config.yaml
d_mlp: 768
attn_scale: 0.125
parallel_block: false
extras: ["capped logits"]
init_std_qkv: 0.0411
init_std_o: 0.0411
optimizer: "soap_variant"
lr_mult_o: 1.52
seq_len: 256
Each number is 500 + 40 x the weight over its row's rms, rounded and kept within 0 to 999. Layers, rows and columns count from 0. Numbers have three digits each. The size before them is the row's rms in percent of the matrix's.

# gate: layer 3 MLP gate, 768x192, rms 0.151, rows 682-727, columns 0-95
# up: layer 3 MLP up, 768x192, rms 0.151, rows 682-727, columns 0-95
# down: layer 3 MLP down (transposed), 768x192, rms 0.139, rows 682-727, columns 0-95
gate682 126:499598497469458459505578496503446549488499518474494398500477460593512473574497518588557572553457480510460473509449619568509602532510530500520541473474488524585490500515462481444480428479415448474492531529384497484397481458546518521513495471516476502427542562486487484462458553494524484500
up682 112:515504492507569493588500506426491456471504435485489491495501448487502527532551519548469500556478525548458455446500555462537505571509536506526485530522462548533521494494516539507538537456448508467498436411450474524519524506533525508448478522521469538517509458489581498533485484521500550484
down682 105:438562531511524524447512498556498588543452510499545539489432495520467471486493496458465498473492473526492543591475461538533475450540439474488487498447526467493524517510505463454477505515504497496508629545539504472418459542523549465569524527618547460477534456527449523525494491537500495449
gate683 095:457493516461542489464529512452450497504533507471464562565543513539491516465505469507534570501549489561535550551552549487479495475485514480503432468426499538561421512507464510525480551518646485473528506518443415553526514457497516554485491499512419468460477583509506540472425484496503489491
up683 085:464521472486502462474529489490537485527522545531443497523558542545513528483497476541520528493542453536512599541613540547484483471418490504477435515497426546464419445459427525521476568538572490468505543560418415542519508494456499553450466460519458462446437556551507501482485479459493488520
down683 097:478477442470521505538474498511525537499454536512486502479451552528491512483515482541522463494441482510506463470490495505566535513444552542501562577499537436415544481456526499426541419512462474553459529511522573414515546535526514483426494518517501535489495471437568425499502494530482474490
gate684 100:491472451467397528524541477511528501480541527441515437525519382505524507486470488517452501505496490505457527502484531445520483526479566507455517507485507481499572572501481447480466519515501484499459437451483516573496349418533446445565480538560505444467559488461567572528574500540531479395
up684 097:489443572547486472507465533459526434540487438528444555443554553517506501451481522533570466507460522533482529498501477449500451488523485551518498568517512497455516486463534485510487504484497506470507530550482519410501482508492563523510465484473418544546372511527499533469542474465506546496
down684 105:488519512526426462500494487527475469536557525504532467543496441503509475486567413508420538510576507492477503495529531492524461507511477510545474443460550501507574553492494443487522450527532508515524429486535494576488465514495389480477489571568533501466605549503530493539558511534549458518
gate685 099:496530467491532486453535489479469558456434420505537547467537509584580478444538547507516465532441496446452540476553515477531605466499526528467547486473494450498514538495517513512566495537537483488503533615525467448514478475499485460493491472426512625447510430494491521565517490515516483532
up685 100:466519474546535501484546543456506427534506470514542445540463483444533542542503462524513442477523494454444559488517469461435528487442503473477377467487515514526499432484491551455541529551505512476474427476550462475493462505488446566507538527455506511497520539477422475534459518489495499568
down685 096:467496498507452441513511548520531542467503545432464578538506522506466430531475524482575503521438443502525447460552481598575512524489517534507558541550423434488509545521530501480496431448501423482521584590548541445541514565492491478498490469517514511532477446480523514473451494460491447540
gate686 096:535474386493503596479478506543589466520485501550499509514485508439481470559539452563497465485508492457473499482576553409453560530481539547571475481457522575466505577476484528472485508496509477473507474452471547487548459527564541491440485535482502423435452462548485568493459536424509453517
up686 093:536460416445478592411382541474482455480567539592494502504441516512510545573539494577493526541511517449475471525509529468497552502487531513536519480504543493470505551456464477513501519473502538514528564474507478448514558533534571502500502501505505395549468522544526563526479563518489524470
down686 098:427537605553542446570553413541457536541557460398528486535546506539504510494476447465500499463445505495525473535483451548486513476468430485403534478493440529514480419493515444537530468535521478500513491556562504540525546483481456466486513478508454580515471490418497485453551485490541507536
gate687 099:520429474538598450524428516514523504480550499516482505596579506469469494589538448468561496481487499445566482522516485554474460458497465460510477607541505436508484434472488497475544596488504536464547598567548479526483530512525478503511489503566492492508481543461582519473523440509493493518
up687 102:463530463530432453540532396520440509459556535504468552482519470484570523519507547520506488407532538430516490505510459482520517480572479494453487479493500446518462538502545520508525487464506547506493490513507507502535620479486405530602495495496492529536504491539455493403571537517480528590
down687 097:496509491494490473539492587499536543552443542511484487570501561474446509496500480556533466479497510502501448478489575416500486491474517484542602505461460549520494407463483451503547527500487465428478532508522538567501435512469584508509481519495459447523495480479527500571471483503493503450
gate688 098:535523531490499534485440507541493532494440488506519547534564529474466509473445484452524466487573511521529397590519463431520486503576443459496517517507505451501488469489479487460496506537493530489509526498511504444515543480413551543511467532521482437542445540615480529524477494486608486498
up688 093:478440482501504479527553508535469519485557532470511483491393500511488519487557480481446452541441498568386544473522576562525461498456533496485591540516505533522556524519454495533555450524486504536523426460487508508472448575579471477513470491522483472456508482407504447552499446474418486593
down688 098:452518426441495486483497576546554509544483430381489534493485510488529515485478441481495503495506516493472442541502477506545480509514492383527501522513500465574444453459519484531458487537483552494511485511495476512490484511513534545467509446483500495513518492587554464482520497384517492465
gate689 113:536583521541554484526468488431515441533456502491412463486552487463513452549505509489520507540571491504413493540508500465482575508472534448534453487459541447490535474534541501451502509566482407433502515534436464533413475443537491460464463542518531506479515501468560579579494508498469475515
up689 095:483478443487443454476519527532493551512542503503572547497422509550518531415497497500527498456449440518526489495533465509564393502517503547454505538518422521538490486422461513536426463463462551532473565495527555449551517545458566502519491462469449517535469452488465458463473543488553522498
down689 096:507577531570573500514486469441448419510434505511447508573554532442530447501535570478531498523590460542490480484491500505485587547495458518501476521481553487553470472537540469490534492562499472465456490507505456509565512466496496505501534518509556504521462528522554572527531537486448502537
gate690 118:433485495561550467507484491522548529526528475426564522503502508415510532527480502454446485492463485520479556431488406415496521459533459560498485478469466528476467525465508479459488534502496498457424542467537518532545554582472533518497511528555519438516498468545586463531450536556534486499
up690 110:437521568532454566496534499511531513602563555529493513447537479518528484487471499466568539481530472500550526448500454463433495504508472566574424466482483546477456547450536489545521555448453498440542533463535520503610508516416529494493517582516479495532511486559506478545487526524516506465
down690 090:493541532474553507501448437463432533488505549537464500529485501462499477551591521489479451561558469509477540527486578539477476513502472531440492549503567429481494480439524446425488534452480465525502490601506465510497437505476490442489504481468515443504452467492435491435510518568569564476
gate691 107:494462517443557527527460492529439452521448553555526510535509510536431483519499579494480539467476532491467443498492523420545497516441495566464503527470548508466454525497455452492521417557447476548541505499471478509471536593483546508499494513421455491524406509435506407511473541529608489404
up691 108:534513552520547533452519447474466524544534501493544466509477552472521521487487516488539501563448479476580515453413437538536566488506495433444536442467520506515520554427514572406544493532472469465507454485481522500432543490483523533507502456508537527592570576532524500517552496568437531519
down691 105:445510455445393467468524471564474521487447496482371519531507474457440436547472465478534535509559512530512492521525527502521457510535453576552522501535421487506510528497478451497482553440490514478578457559496457524554447531546528473499533507528451472433483539549501521471474454508465435561
gate692 099:506472496543473529413436504499452523441472565515543496486513535482479496516504577512449546449566507535500471482469436486446433496478522543475474527411514586523547492507539533488462475512549511483523498445486545478493504495477549550509483561561533508522541534474467505486588520561474456483
up692 086:536428495534543502449460500502445567417479533546529440476547503467513465510495553491484599469478528532494523490416452519478488523496452536444555487427555536534515514481492500499459548490555513503460554476531543431524462480436515428531514552547537500508542530499458505475549521458449429472
down692 096:556519472489552497542466484495524505488505445519482524511452434424493498557516443472504478565456481498473464526531505518519555593556463550482531473523546454492485512510554380449542543421432487507425493538502580520529537486467492441459541467498491497484469476508548487502459453471505535517
gate693 100:502471467447479469531463513461528506468461526504439470459540530474496435544477552466485554514507458575448540434474532512512518397498516567464590576485444506437533531498444486472490467462487569577451462541501509553505517461529499580488484558456488505551504563469494502513549492521462527514
up693 108:575509495420489485482554499560451518521508499550516516498416502480495543513527459456473522468503559418499478494432524510581513529472519541499474499532532569458504507502496515531524452555471491508497462435508495474588480548538478517508457495494530477521440463472503533540533637486478458504
down693 096:509497508595544508552496462476520466483471509462460503521557502491474515511503465517564465515482508500526407456557497514427474517521500475478475540499519481551524524515558534404510555483469555420515531482514462459431536485424502493461531489547463494475476538511442444452465451514474485452
gate694 092:514485541535515493491529545495481505556527542573463505468413524445473566516512487503563518471574481532506514467498502538460478584457447468479549512473512484505455496484522408429476502491510496505562566449488550473496484496573507519507517463537433548471495465504488501452495479511504484372
up694 080:476518556489451491469522460451527455457529440411534490496506539536539415513480462538487477517480512501512465580543531478468509440534603508488477454508544520462559545512486531548523495536464518459500462483497431477445550479400482493511531523419590487538472532508502439539484553515441512578
down694 096:554450535483513499555509537496502526574539511525506517487453529540471494566493441574525527488619456471481477488449561481541476486493506467595534438521481446478452496434582447441412471525541552520520501456550506544489471521475470498501550489532507497489550470503479479453483478479448484396
gate695 102:467550511491542453413508506567480526468458506448497507517502555464479501513424510495534582540491497578483542550511462500435523482462473455536545472525470570492508409456427521453464463494477443434514417499472443442537490529479467560417537479445548580476523473465491497482527475562507432514
up695 104:504456497463500497520478508428499450470504514503553515425531442499467511528532512513456470430502492549480433452495510475562456531437565537501498507519489569507497503489462486503519518485563463557491441470529502527498496506469528418473522557533456499526632451542605525519497507515564501506
down695 099:483477464515512503477464508521549574567485519490427515537412493473547451463561529502513484543489496553555504505536487406462551490533455483539490559469598415535484552511506555477430481562477481515487502506513488537505466420529537496476499470499547477522439494476453486506554472486477505516
gate696 100:475424475525449504517415512524513484522574476494466488504546556497510407468490508489528530507520465482478515551509495486477535511471503547543477430451494457484505529501544466506519547484534509485439521473499457474493529478451422510501479560473547560541459553553508527520445573461549498554
up696 109:561490447491455490480545476483552493495524457452514466484450451515555485549439486513456429491447547524473436470534506474564412418548551538465558529466427477549474417469542582521438507488468507478509511472449491466547517550473538499487519527515518422525509452469529518499480530484482535520
down696 091:475480584520527569565502518492509508465509565544503466538532557467457531433470491527552512465542479463535502489457519525428540563450448556464419427479485471417539533577505435525501486502498478483477518513548520513449488460549514536470506457520541557471478514490538459534495505513466474491
gate697 103:487507485422572528498446527489465449471474559493485547523531519487495479475475490518493512469483470494500478444465448503433508495483543551557481511529496457482637458498507567543606515442465502514517524549580523487434591486521507562514516491512488490550484542490572458495464526453499449477
up697 104:491512508526488533467523499443466540455529509504469507487557525501571497470593505548481486455504476547532443539504520507470543482485502523507565447523478530441522542582548518530464472459470482421534481534465509437427512490479426440540492573494515428543446456486553505528549498513507447483
down697 105:483431561558510460496462519515451509502493418532507429498506441489535503577539458511553569545478559467524569468508429462546502490517529488533464543491521509568370461457516540523481550589548488488486518473499482432534499521454495502539547539511523543477498500515496558539541485493508564498
gate698 114:529482430527486464532554507519450490505474472489545476554460486484479512489446523422491528442527462511466430561497431490480542474484522443474498466475480520472451512530549518584476496435482586440555555470465475504454497503574488447521479527494537460515471531587522510522418532501482425475
up698 112:447444527453464421524525489586458438483482478480509499485511513496459445468521550481434475526523568459501547436532477423488560530458440539520517468530453481523530494515509555468440494521452439532532454527511510580465465540540416458429477529538434515504526537471552547516442474525497450475
down698 103:560484503493469565429486451465568622489519545414483513501452504512534530465445489480546511550505441589462513504468548487486437540522515496475461458499559515445469540524550452489506499482491492482542539465473507475438465481506538518493507563551460440460487498503469479534551493555512449491
gate699 099:524484506553525509565474465522545458532467532518498524488523525448510478513509453490516505533553499475429506549555463439472532564495504511531579549449584488509479499467459520447509527519451531464529557453473502558528488485537583465445488432560573548453547491513516462533547487562579482523
up699 095:384519477441514512470555569486489540459504442492517443561586449484554503497566512528469475476441543577497513514439476524498508471528465551465457460535478528466566504485562472511490559514519476506492512546448466437504560546459405494543558520464484416444460462519478525434486473527532578512
down699 094:491445496515510590543466461490518503539456494515451536471429530525475466573476481523503533538559483463455471485485550475535484505498486490521558562498563537508452546519452487470512482519450519433512515512488501447481472515537630476481449431532543550516480503514558479554528534527504557520
gate700 100:558526544508469535512477504498435553483473488544509487404469539472488511460536451521519501557467543444510524564504485577440501469470590426410453504519449525476502498558508502460479548517583472437525454561472479471503432456466501404427568487549499522526552498487456534464532530472494462568
up700 102:478493509438464511517493484520501509510475493538503454508408481523483487514510514528589516572506557492531481513463471509558547519454532504532546474476470480551489523543531490454531541494449501490461456548502524467484480517449429444495539549481523582449490478501498511445517507522470456578
down700 101:458490504487465501543499512543532493449544511520518496500565524523503451535499533522479431441475482487475480446571470488515533485495448541535544491578555460437545505486519534563534484507527481520487556441484512513488537494537538515553420496539516467543559517493514480523454439482479549453
gate701 097:435496517588483487521506482514594585432481574463483481509446489474579540450520499482462491440520487543525505530524535521484514495433513403488552529511447475491554548566492430480496378552500516529497430524568525542487442503487467501467455507430476491567428503508510507496443520479469548446
up701 098:485512510486452486498471399549494529526498496479507499442518438513507496523503613516539469477505495518535511411489491547503500434542453533496473489490577474501525522447478519457458547474478508496467575438552511473555486499605528520509474486581528527398456503588511489548497484545515456522
down701 104:473506483516531539501502457484459500517479466444491544459421579434492490453414487481511525455489423534463540495482446532494463530487459499482520501526438515598453481496474454597515496505484445441438469492501485471456455486568496438499487538565478487537467494528557500553490558539476566547
gate702 105:435479491517485527506535469500553508371463561507511530473551483518512534495523444545490482563448484600444509555491526507537614523464538532508527511469566408451483542539486477498493491517434532465501472481485505515494436519456486549478558518507461509458504468425444496468487493524533424467
up702 103:427488487510555479461514464485591545491529523555622616437493522504550492474453478574504501556515496511515476512529420497456451510445500429430531577455472467541449582472455484450565475519500531493449492487473517450564528526540560445547533484533495526459555504531488465449525488523540473507
down702 100:490575504481519476491495449500408461521507497496508489524457538535519444487540540509488469443490467491592490480501489549581540461508454488558514484557433513451544440480449483585508468531454499456469542497536484520460525498507496563436463517511536532495461471482528496510467558459490571530
gate703 099:453523418500443436468439494501494460494454416430453551566487511442518511582531522471546509453476516511454455472494436536499499493470547534536521471489548482522572440494533556502441491501484450543516506449434523448489528437441449528485454538519508516445517529479471477449515561499467470497
up703 103:463458492481436513490462553547449482472501499480527514470424473490567442508550470465502505412493505600486504416480511510463496497467480392510507509493514430425497551565429449477475521467496527535489490508488421512505494479502547512519479496558568465507501495466497554467423550557466486497
down703 096:482565477454504502498498477479520485535462429446481492465474413457548576570518476474443465508445508499447432578509507520570508513436509533480504482486448483527544479495556581535485483544538538603549507444504510476473501418460502496416560544528447504495514461547492469479486454541518409517
gate704 101:585447529513579512549461526505492547500458501585533515533506464488537511400431409492489549553453558455503453511479509450519506456517469532485401475446490542458515551482511535543458520437476505443483501508555476557525457482519551471517564491486536493503556437507539474526493538544505476404
up704 102:519514551543481485490482510527573496417463454530563473497472532497511487539514443376519465507470535506575462527470494472526505476483385590501503479457569476529559485509482449483443530499527482517523457503525566447473408526535544499437447493502534487505483531474560532566479472462507520535
down704 103:547460498459521514519502491505437432521490492497415509536551463503465490489434516574571553505510511513479561517529524483441441491502527416477452474499468526498496459505481519446519460527467469417461472476508480559561517446509422416518519486535500502447534519543483522506511513557444498473
gate705 100:471585463540573516477464528521383534491430478423549480480482547535455461510516518538557503488494506488523507540469547542492411504486480481546550479512475517419474541488495545495530504498484454588549407466527520481473529463438436574549562501486465530490483464535540491493516494539459523550
up705 095:507547508477523624418495516496495543515527457464576486488528534565496516564559472558543463548476550516461555442582466543495507520476518574489520473530499475548540474565554498515568472488460472478599474459525573528533525489535569512523510491561531531467463482492548546510542525413513488543
down705 103:473513504487504500431554491535642522521554448513435486465561520482548535465473444525539486481533509542463526533498469502417473525496552541417447460477543522511487514521573553496510395548541536456548479430505511499546472539535527466520469541465501445509532553452556518465468473532517458488
gate706 097:513439460540465543475445546473513471468509455471483490515445488547446459498429528430580430488536490437533470574538630495544486488447403503472476443479522501447465562537556510521468511532516502530621505583453454534504425540527445526466455461473515523524473535608485520470483547518582489472
up706 103:506574528522557538487522525508478572512534503489547565447519538498427488472513511489522474531504529491486489461508409455551502519579508525551496532576468493464460476520469498487537542416509497474451492417478555503481466472455428503512445494507456460541449483416494434478572468587451508464
down706 102:480487522492473447576497559577504516511442493444426440494513474478505506494534458530516551449504550456517539466491486539484527538395394569445531507497493479453467447520456541508522496570540481590548473468528492603531522513565464463462480521562486475470446510561550550487446524464484486437
gate707 104:450564500485545545562439484541520464556538413463453473494519483600522410548622439519541480515526462485451463519465443515506472529485533566476529451479517530498463474514549446480560453541484519476459554514516552509535485493488519514476528526531577496472553490506459550481444492560537465516
up707 088:479493520516534498438515556530512489545524486526497492544442460570510503514581497571569541515529508517454429429517467542537478455523513548455513447481551497542489550507554454500604394462491502535523526466521543498605511495479487529565492484532497483487599390445496467493487534518530459492
down707 098:532504548478488524515516540516492479451440504480497489442493499439465520464482595513453507501461573525511593542470515442448523468449480484519449544551436527480529510430465571476523517420580499461520498517521434470503513426531461464589499474442466506500425530496613507488518481452460488509
gate708 097:493463542535526589446460448480479478482458428537436442563505456518491540488484438515598431523522522489523462530572441526461493467466466555485488528511525476475549517520479543493506491480466502484451473464469578516462536482435476526436470537496554489498486450502452484534520517500512468501
up708 091:527501499517524537514573526549539598517508454430545506438488518515515519531486464446495485475516495461543442527488510493505499482474529474512500426546585549529478470464450465528457570553499463510510486515536453508518355513527505517556508481471482494480572546556487494435459503480488521434
down708 094:497487555531494472471522510480442505545445495530472484516481471485491538506515504546537431565488463485501545481493465575534565470455449528500462565514488488467566499536515561513524499515451472459432534514500541556516555584448495515534512535519567514477457457500538499545475488520489528531
gate709 096:506562455473524479494512560540480533470496482502513469479534444492507551469504491446481568481501510507593551413566466437520564456477500506450482502463452485490530476510519535555482557488461492468541613577478454402495493441459532528506480510494507563539532513484508521499527518486465476527
up709 101:533491527557514492499510546541496505479559509548549485478463511406543507550516548459537443455490461454522500497509473534549549417426497459488546492410528487536518571527506444558467505516532597424485518521555591536456484451562545519396499503577534527524536511487511516583493569495556472508
down709 109:493508471518449528489507521546508449514514510512463534483530519496562538503493476497483522518481421509453608462521434526523541503486503569510464463483487533512525466515425474476530521474414387531483539528489466429516450544420474449535487526455411544539436541487491516463577439460500402497
gate710 092:499527498511562562453458468485507469504487422543433550514529479427491420489493459545485490493524498471512503448452501458524572485533513484554533424474502521565495523440547522575442543520443520499528489471542517517436441479572474558477474408517465491420507508488611551457498544486499533535
up710 095:576442516540534429542508501503493522510479489501484502472579476584473592520422550496495570477489526537510462463467533436441431513555430558516469532559458496520501438504456485523484445545491490494517513554422479539512403533459475470589516515473491544467478518479513548481512436482528497455
down710 100:515472512479509534471566534573444472465562473447533506545484482440451433465482395483452468501512516472489488560532498525513528474484470477543510434507552491453446478504493497453533503498505430393571527437492500477488554428525458483429543540547473478590498533486515476487479503505561545510
gate711 099:627456523463481520509515477468471565525518529500535504412487465509509476553507519488481464533561460422495559461496553475454505491493502440537473497460437476494487552478554502501537536469508485521490502462502508542517455423503562547498560444538422555467528547490498558534536510463503489490
up711 092:417472449588518543463497469534543515467488523521435497578496539542487487491519496564473536506476482518506439543546511482552470482506526504488537515545483527479521497531471511462496504492487549541487533528497463481508555533479484494514516543454556449460496468535538444486507575524480508556
down711 092:627496546460493475520516475480491595548494513421518554452571507493527447547458514452485466460564468472526587537493503476480508524507471468519521444513495515511486558468490506487468548463494477502467450498491563520488503441503549530490522462484411505499470495477499571552476488454502532547
gate712 100:511520443511532471498498578514478502513481563377455478478474526550489499518483490528495579582554502476463520418531464465425554517505531467489546505449562505502489435467536504537497418495488511446480483467479502469432464499548518512477421524478504521433567518483485586543481398578489402502
up712 089:445517545499496517528479572460478474550525452625495542500493540537523472496499509401482559485455475529511462524502530539526498505466528555450466551447466485489450565521467460495491552563510461514521428516549456492574548397420473480556566576583499591465410489534523447430529520513447542487
down712 082:559508419495521483481511489552518467475512538464463475504474497475454499544458530538537511558531477477475534500460428483414537461501533481577512454539502529529544415569516469521545435493510547465442518521488498461468469529566525496476422468458508469468595532526473553512475398559487434523
gate713 097:427565418513540497528489507512519397511512444480503470458456548499472514553500447555462501467489451450494509482443562492504532466494494542443392465522540526510518544494554461503584467546415488474547501523495476473475525535469464507547477556496561464424468551479468519457483481494514508470
up713 098:530529490506528522516511415492458399501435448481555480427472480488460518470561538491484531553478475525493456446569446490484532556497516454449489544479476443483476481526508529491530541478542501527508519420527486526520530480524448523444469558487512505481563463488503552551461420538523547443
down713 100:489485490444488535448531561507539546450429511448511581505508498513505527477514546537505446502513470484438473502451516515508535548528521496529515493496481451486476541376510543504435479384517510426513479524451454467516428492480509469528513415485459542551472589562650463462525525454500481482
gate714 094:532568474445494508511485510517431486464534500502533487477461537489553460512483548535453596608517468409517476498573509498469458495470521499506480486511566507510530488435585548516482451535484481481493496506482459446465548537523511481370404485461551505522528572473542462465494436566516463512
up714 098:492488499490560469568533497538542494490469501420508520493516529593479500459491484444475457421587510440481465465457468473469519491471472460556488501499498534518536494507497477536511431420502449518511533538531508483544490541427498454506474498514540469475486561543501475471470541453519531497
down714 096:500519504481462526465431544512428541425506470574541471506581500519469441483532487552506573597491456390531524582558553500454490492500515547478489494532542487489506529462519515488536522478497526387524481482524455485515483499523514616422497562581488528456480554426524552430515434527510514447
gate715 098:449528538485454484522573586540509458515495508445465495539495526495495499512481515529409532545471461553552477512480499452543518531489501442505525483555465513580526529497538414434522446486474436508470502511464458501544476491453491382492486458452544494472596507578543525467595606372584476459
up715 097:518562462516520543537475510500536518484413460564523476547523500430514501444532471459519478416483551489504469524553476517505447455521511521449514528454541539477544507470550458594500523550500503533526457555483479452405482445550549470506518453470567561469437418493496547568458483578543459530
down715 098:456392521499492515441525576508576410602496506503492520493548551528502444493485465487539488566477488477471474438513558455482476562446471528477549436572440450473498554526490580430526475429499510443529475555532487554620469474447463498469512521438479451532512519534573498497476536530451555470
gate716 102:558496467473511586544469624479480419518452525507514527527440491427489504526492491470544459491485493500500497528508542496469491552438494501456551540499506535539506441505461426532408487536543487387461506424393548533563555473517478506437543521520481535484532516443529561494448489478465496412
up716 095:419557531521554498508470485449521543434525436464511437482563519566495488421495516579473559544498440397495502489536459499529531475528489552545511565562549470468568505522505496438498521560505546568562512529533490415546500513504480526475540513493492600479504487499463475545558542491483506513
down716 096:482398541479503526438532526471537515530508487516476542497528520521543472460503513475552558465516502598539508517519509525490564499524439467483501529503508556505517529487404545423507471413568482474587454536503466517491576531511553498524471456481481519538453583485523459520402492504471491517
gate717 104:480441551479547423540458504458457507523504515473486430556452489456525590590511459486479562449485476426445584529530507489469500444502530432550533503491450529536552496468465479498552526466434468471516592463453523445522548508416448479519416468541452506515520458566536446508569441456538484524
up717 096:496449548466503418492484473419455475482572470512472467532452502454562530481494475463508578411487519447483483519517442494473438452520427458520539456479416542532586511480461460487512545501448503504450527489470513495472483497438546497456394460543406504476527431550513459504560494472586478544
down717 089:493577467554472446521503477521504468489490477468455557501485480542526483484516554512458474517530506567555520458514474481474523492468482436516440507493453478492505504521561565512526473565585481539562470520479489516458523520511482542507472531535568479567580523409326551568463474526511526432
gate718 107:488441438479464469466474455448457418488528566490502479468458505537530516459499481455497442498505486466479489505583577501500490482474501431462513469505468458539536543501483562529486517467488495490461495478519480439516509493484443527513498410563478488556486515614466421518448459518496560501
up718 108:518549552486501481455431495539500467517485561492548511508546550561508498462475497486533507453523494495446529472518436498443562544602518537477485605469501487502459488536484413495523474544510560539467473468506485494356496464539430473465498447485457508464443539539483476532592515581479538536
down718 099:460472461445499557588591542494549527527497509484497493508474445521484535492425518505489489514491558529493531520525526486467510523450501391472537415556499516508500594411599539489471487468482434566513537497502495504501466488490542515488487540483585455509554438489469469497437480497459462514
gate719 092:514498520494538471474549489560516525491499526522462488551545485449538477420477532515499523457476407482487534465497520487489460436450483429435561521487489532518552522472547504550452548504513464533488423465519503426434480491473494499570426507397483519459492521515588429527479548532495471399
up719 102:533465476438484501509449560501493515493515482551485516486512461488466478500452599484468509455454512427462511460575574489474525481465533531475538602488450501459466542440517456456425552504517483466425577481482534446461508455491522484473459554539547504421547531499450521501506461535493496497
down719 098:436499494474477556511513425528541503553488509488435421555523476489496545493484501492529433551487462556571479504387458505461512503528487520538508480496480482498528469613560530506483533458529456534556451506448448537540569500444506463543476485472430496479439529448589503558500480484523429493
gate720 089:456537525450440529517454458473553536535488503401450476470490415439525386465439449483553475564476523473541527477515586504484480482523467489462480474516471514498510510443507463510534479486518510558548490506504492477377485492527552531516518459537573464462473522441503514523435487524523417516
up720 090:527491420551496511494502452484506564482465550510530474522470520523505563543473543488435497447475514450465496481451423536558475519474562504481496508481479446439469538554518599477428503529517496462457470499549429484473460556465512452486441494554495517527557429543443468518522426435460591503
down720 095:494506564461449531458467528467595475593491438497528527500507451483508469500471463508470482569463494511542452547503546477423532498510443528505496533560505561523523466505507446518519508447522490513544458531493553500433450440500491487580464553501458353480524526404531519443475497570574462451
gate721 092:467548517477532501513489427450515528472539524393493475518527514463511449568505458511536487500510526477528486543534526578540491497507457497482462484505522481538591406456524490445462436509452513518571488490478419525410540521485513537532477467561566510413487509509438502510502511510549553442
up721 096:508535505457478458518492536473470526438473457521469449467480548490555503518433512549476441514429432611550433494516468586510506497478568490581499449556467516520424532455550507440479483496479545512489473497554508489573532459452522489492479506476438519523525530458536490522425447548467561474
down721 095:546455459512484498463477458536531476526486568499532488553597476504453504506539518507491531494521518443493538547519484446504557475442502497559491582423562517450483546526502458489508504445520446592449486472504458448481462496585518496479549463451461489509540499531584567561504493530504466442
gate722 101:541479434539490493526449534505442490514556541423493494500495521485589514500451502522476511453539485445453456477529549480550487479525574463439452580485503495542513465512525479534431527547531517491448459492556522508538531443535473501585525478468570512558524526536480477476421575515426509491
up722 099:536572468542477546564494555525471540458510410480472506432512504547517479502485495484460525466467553474464534456486502494565522516516408526507488475491468496503551476539482574526419518506550480433475482534449524502540496518537506594503522463542414478530442443505481468473464489517438494459
down722 106:427484486466575504517516487424459476507496506504517521534472498544477513541515474482517481589538576534523502509444491471517550474486492523540475566477558463545485447481415425509394498484551513552575477586561464465457515459490469487556462519413469482528499571536496474572459507505578515506
gate723 098:489403419495528496501534451464422392598505396483481496489508420535481472535455477503556484550467471477445504507470531497482512489515523477486502446523534523441530489468486499542470512527435507479492390555488515563516501465510503422564520447494495514470471545530531502528548451499515456523
up723 100:508506483537496496532546471568415474493516455484479540405429503473539443514440486438508451563454494512490476501502427552429483509576424536551469510558520560471526444428487466493543499557513508498481509462458565564488466462458549480535507491448538455499516506469496508520527500413460527460
down723 099:526446571495483545450407528507546473470484484533521471563512537522503523471508482537475518471535499444471509547526463531562519445440534490488436434487494431490481457523529535465463511437540421506484493462555466388514502524567490518481436498510437576507495531504519480490496515499579550547
gate724 108:509566499542586513527462450454524506505497464487427435479475473478480495467453424527556501456509482488494455546452541586501533530494476503545466534519518455525473490502492513535488575508556438510455542526441506541524436494504486498509530508478462521486448531441497466369447470502456542476
up724 112:577557460527576389539488526495517473532467487433486493581435466525515503481521570444513434480493481528478484476450446524492482504455525535546489484452552470554545473454495486517428491493481506512529534500494538450452463538528496476419478481489440465558501482500460468534475464429499499454
down724 112:545497485524493437478489512599496511461491509516454535464514531507539496462510394465471461492452531411544487524449534538546474585493503508485463512459516506404511506570428500412534488528496499494531456440479485565490554509497561509437487476561502543471563515536461522434461520478573532517
gate725 105:476584476547500529508507454341543557457524543458523469475410515544428483561567508486544527523481523544473512557560481497447527462468442503413454516520507508439470492576498462541565542494515512534488486524464515502540499458521575551486475519502516541527496478512494511510510554530459487468
up725 101:484475498496543481493492457500517564530471466559526523465564472463539409454427416523499399530439511465460530508520504519548476514459459490536463549554548533537513476488448514511545462454490515475515548480481491485500467513526487504514562533457503486489545526448468487502507495546582461505
down725 096:472516493522449551566502522470507512457515508434515440559414513513511519474508498529464517479524496491521516431511500456481537563544481505492492423421433463455573522471607458535455497480473528482474452547472507479447522492376531533423494566446522498434519450568400561572438488549496515540
gate726 097:466505508554560478495477477452516488553471508467374534479475550465480563463468439504476544443502542431508570516571506567490526594511488547543569438565495527507521542467556495526418544465431515446573475442515494562470463559567552538555541391504562429456496511517510536498539488495540503445
up726 094:466526410428492497451461420581535502479539442509487482464502479503502481515488502527477522544442549562500472407515581513516546457527527455499482506511534416459497527523490469534442528449548547549506525555487461464416494547417512408526429466460547522547530480461479538485527489545502477507
down726 102:439465517480537541506500519508471508457469550463491475550495516515479464484499445535386496505577520478561442487419497429489535506471467521476452536444530470543504500495424553429524493581518440453505499516495533465477548455531466558463556523506436501486449501521576454504414514489458467503
gate727 108:445511523482521465537451480520477504400474534449499421534555462521503439509487450574520558507489567564487461545425549433496489580443466556511502467432503492452587469462464432405462565471471486419490498522482477543448514505489470537530527437590544501476513586458487525509561517478489537487
up727 097:440470514492528474516482459532497464432478542494533451548516531513515492495507513555567524492482628486501422510407527504485503535457477530447530432463497590518577495522472463419508524536485484406411544495438556484495506533530425521531577467635511516509543516519504508551557567435444490549
down727 108:557588515503494508485529492504481547533525475522570506452425474510482548477450481465484477468410490470491571506590531564501516474530536479474484545480494496577448519493472567569551494567486523466472503506536491481505520499562498476471498545509459517561565428490540463433553531559506509515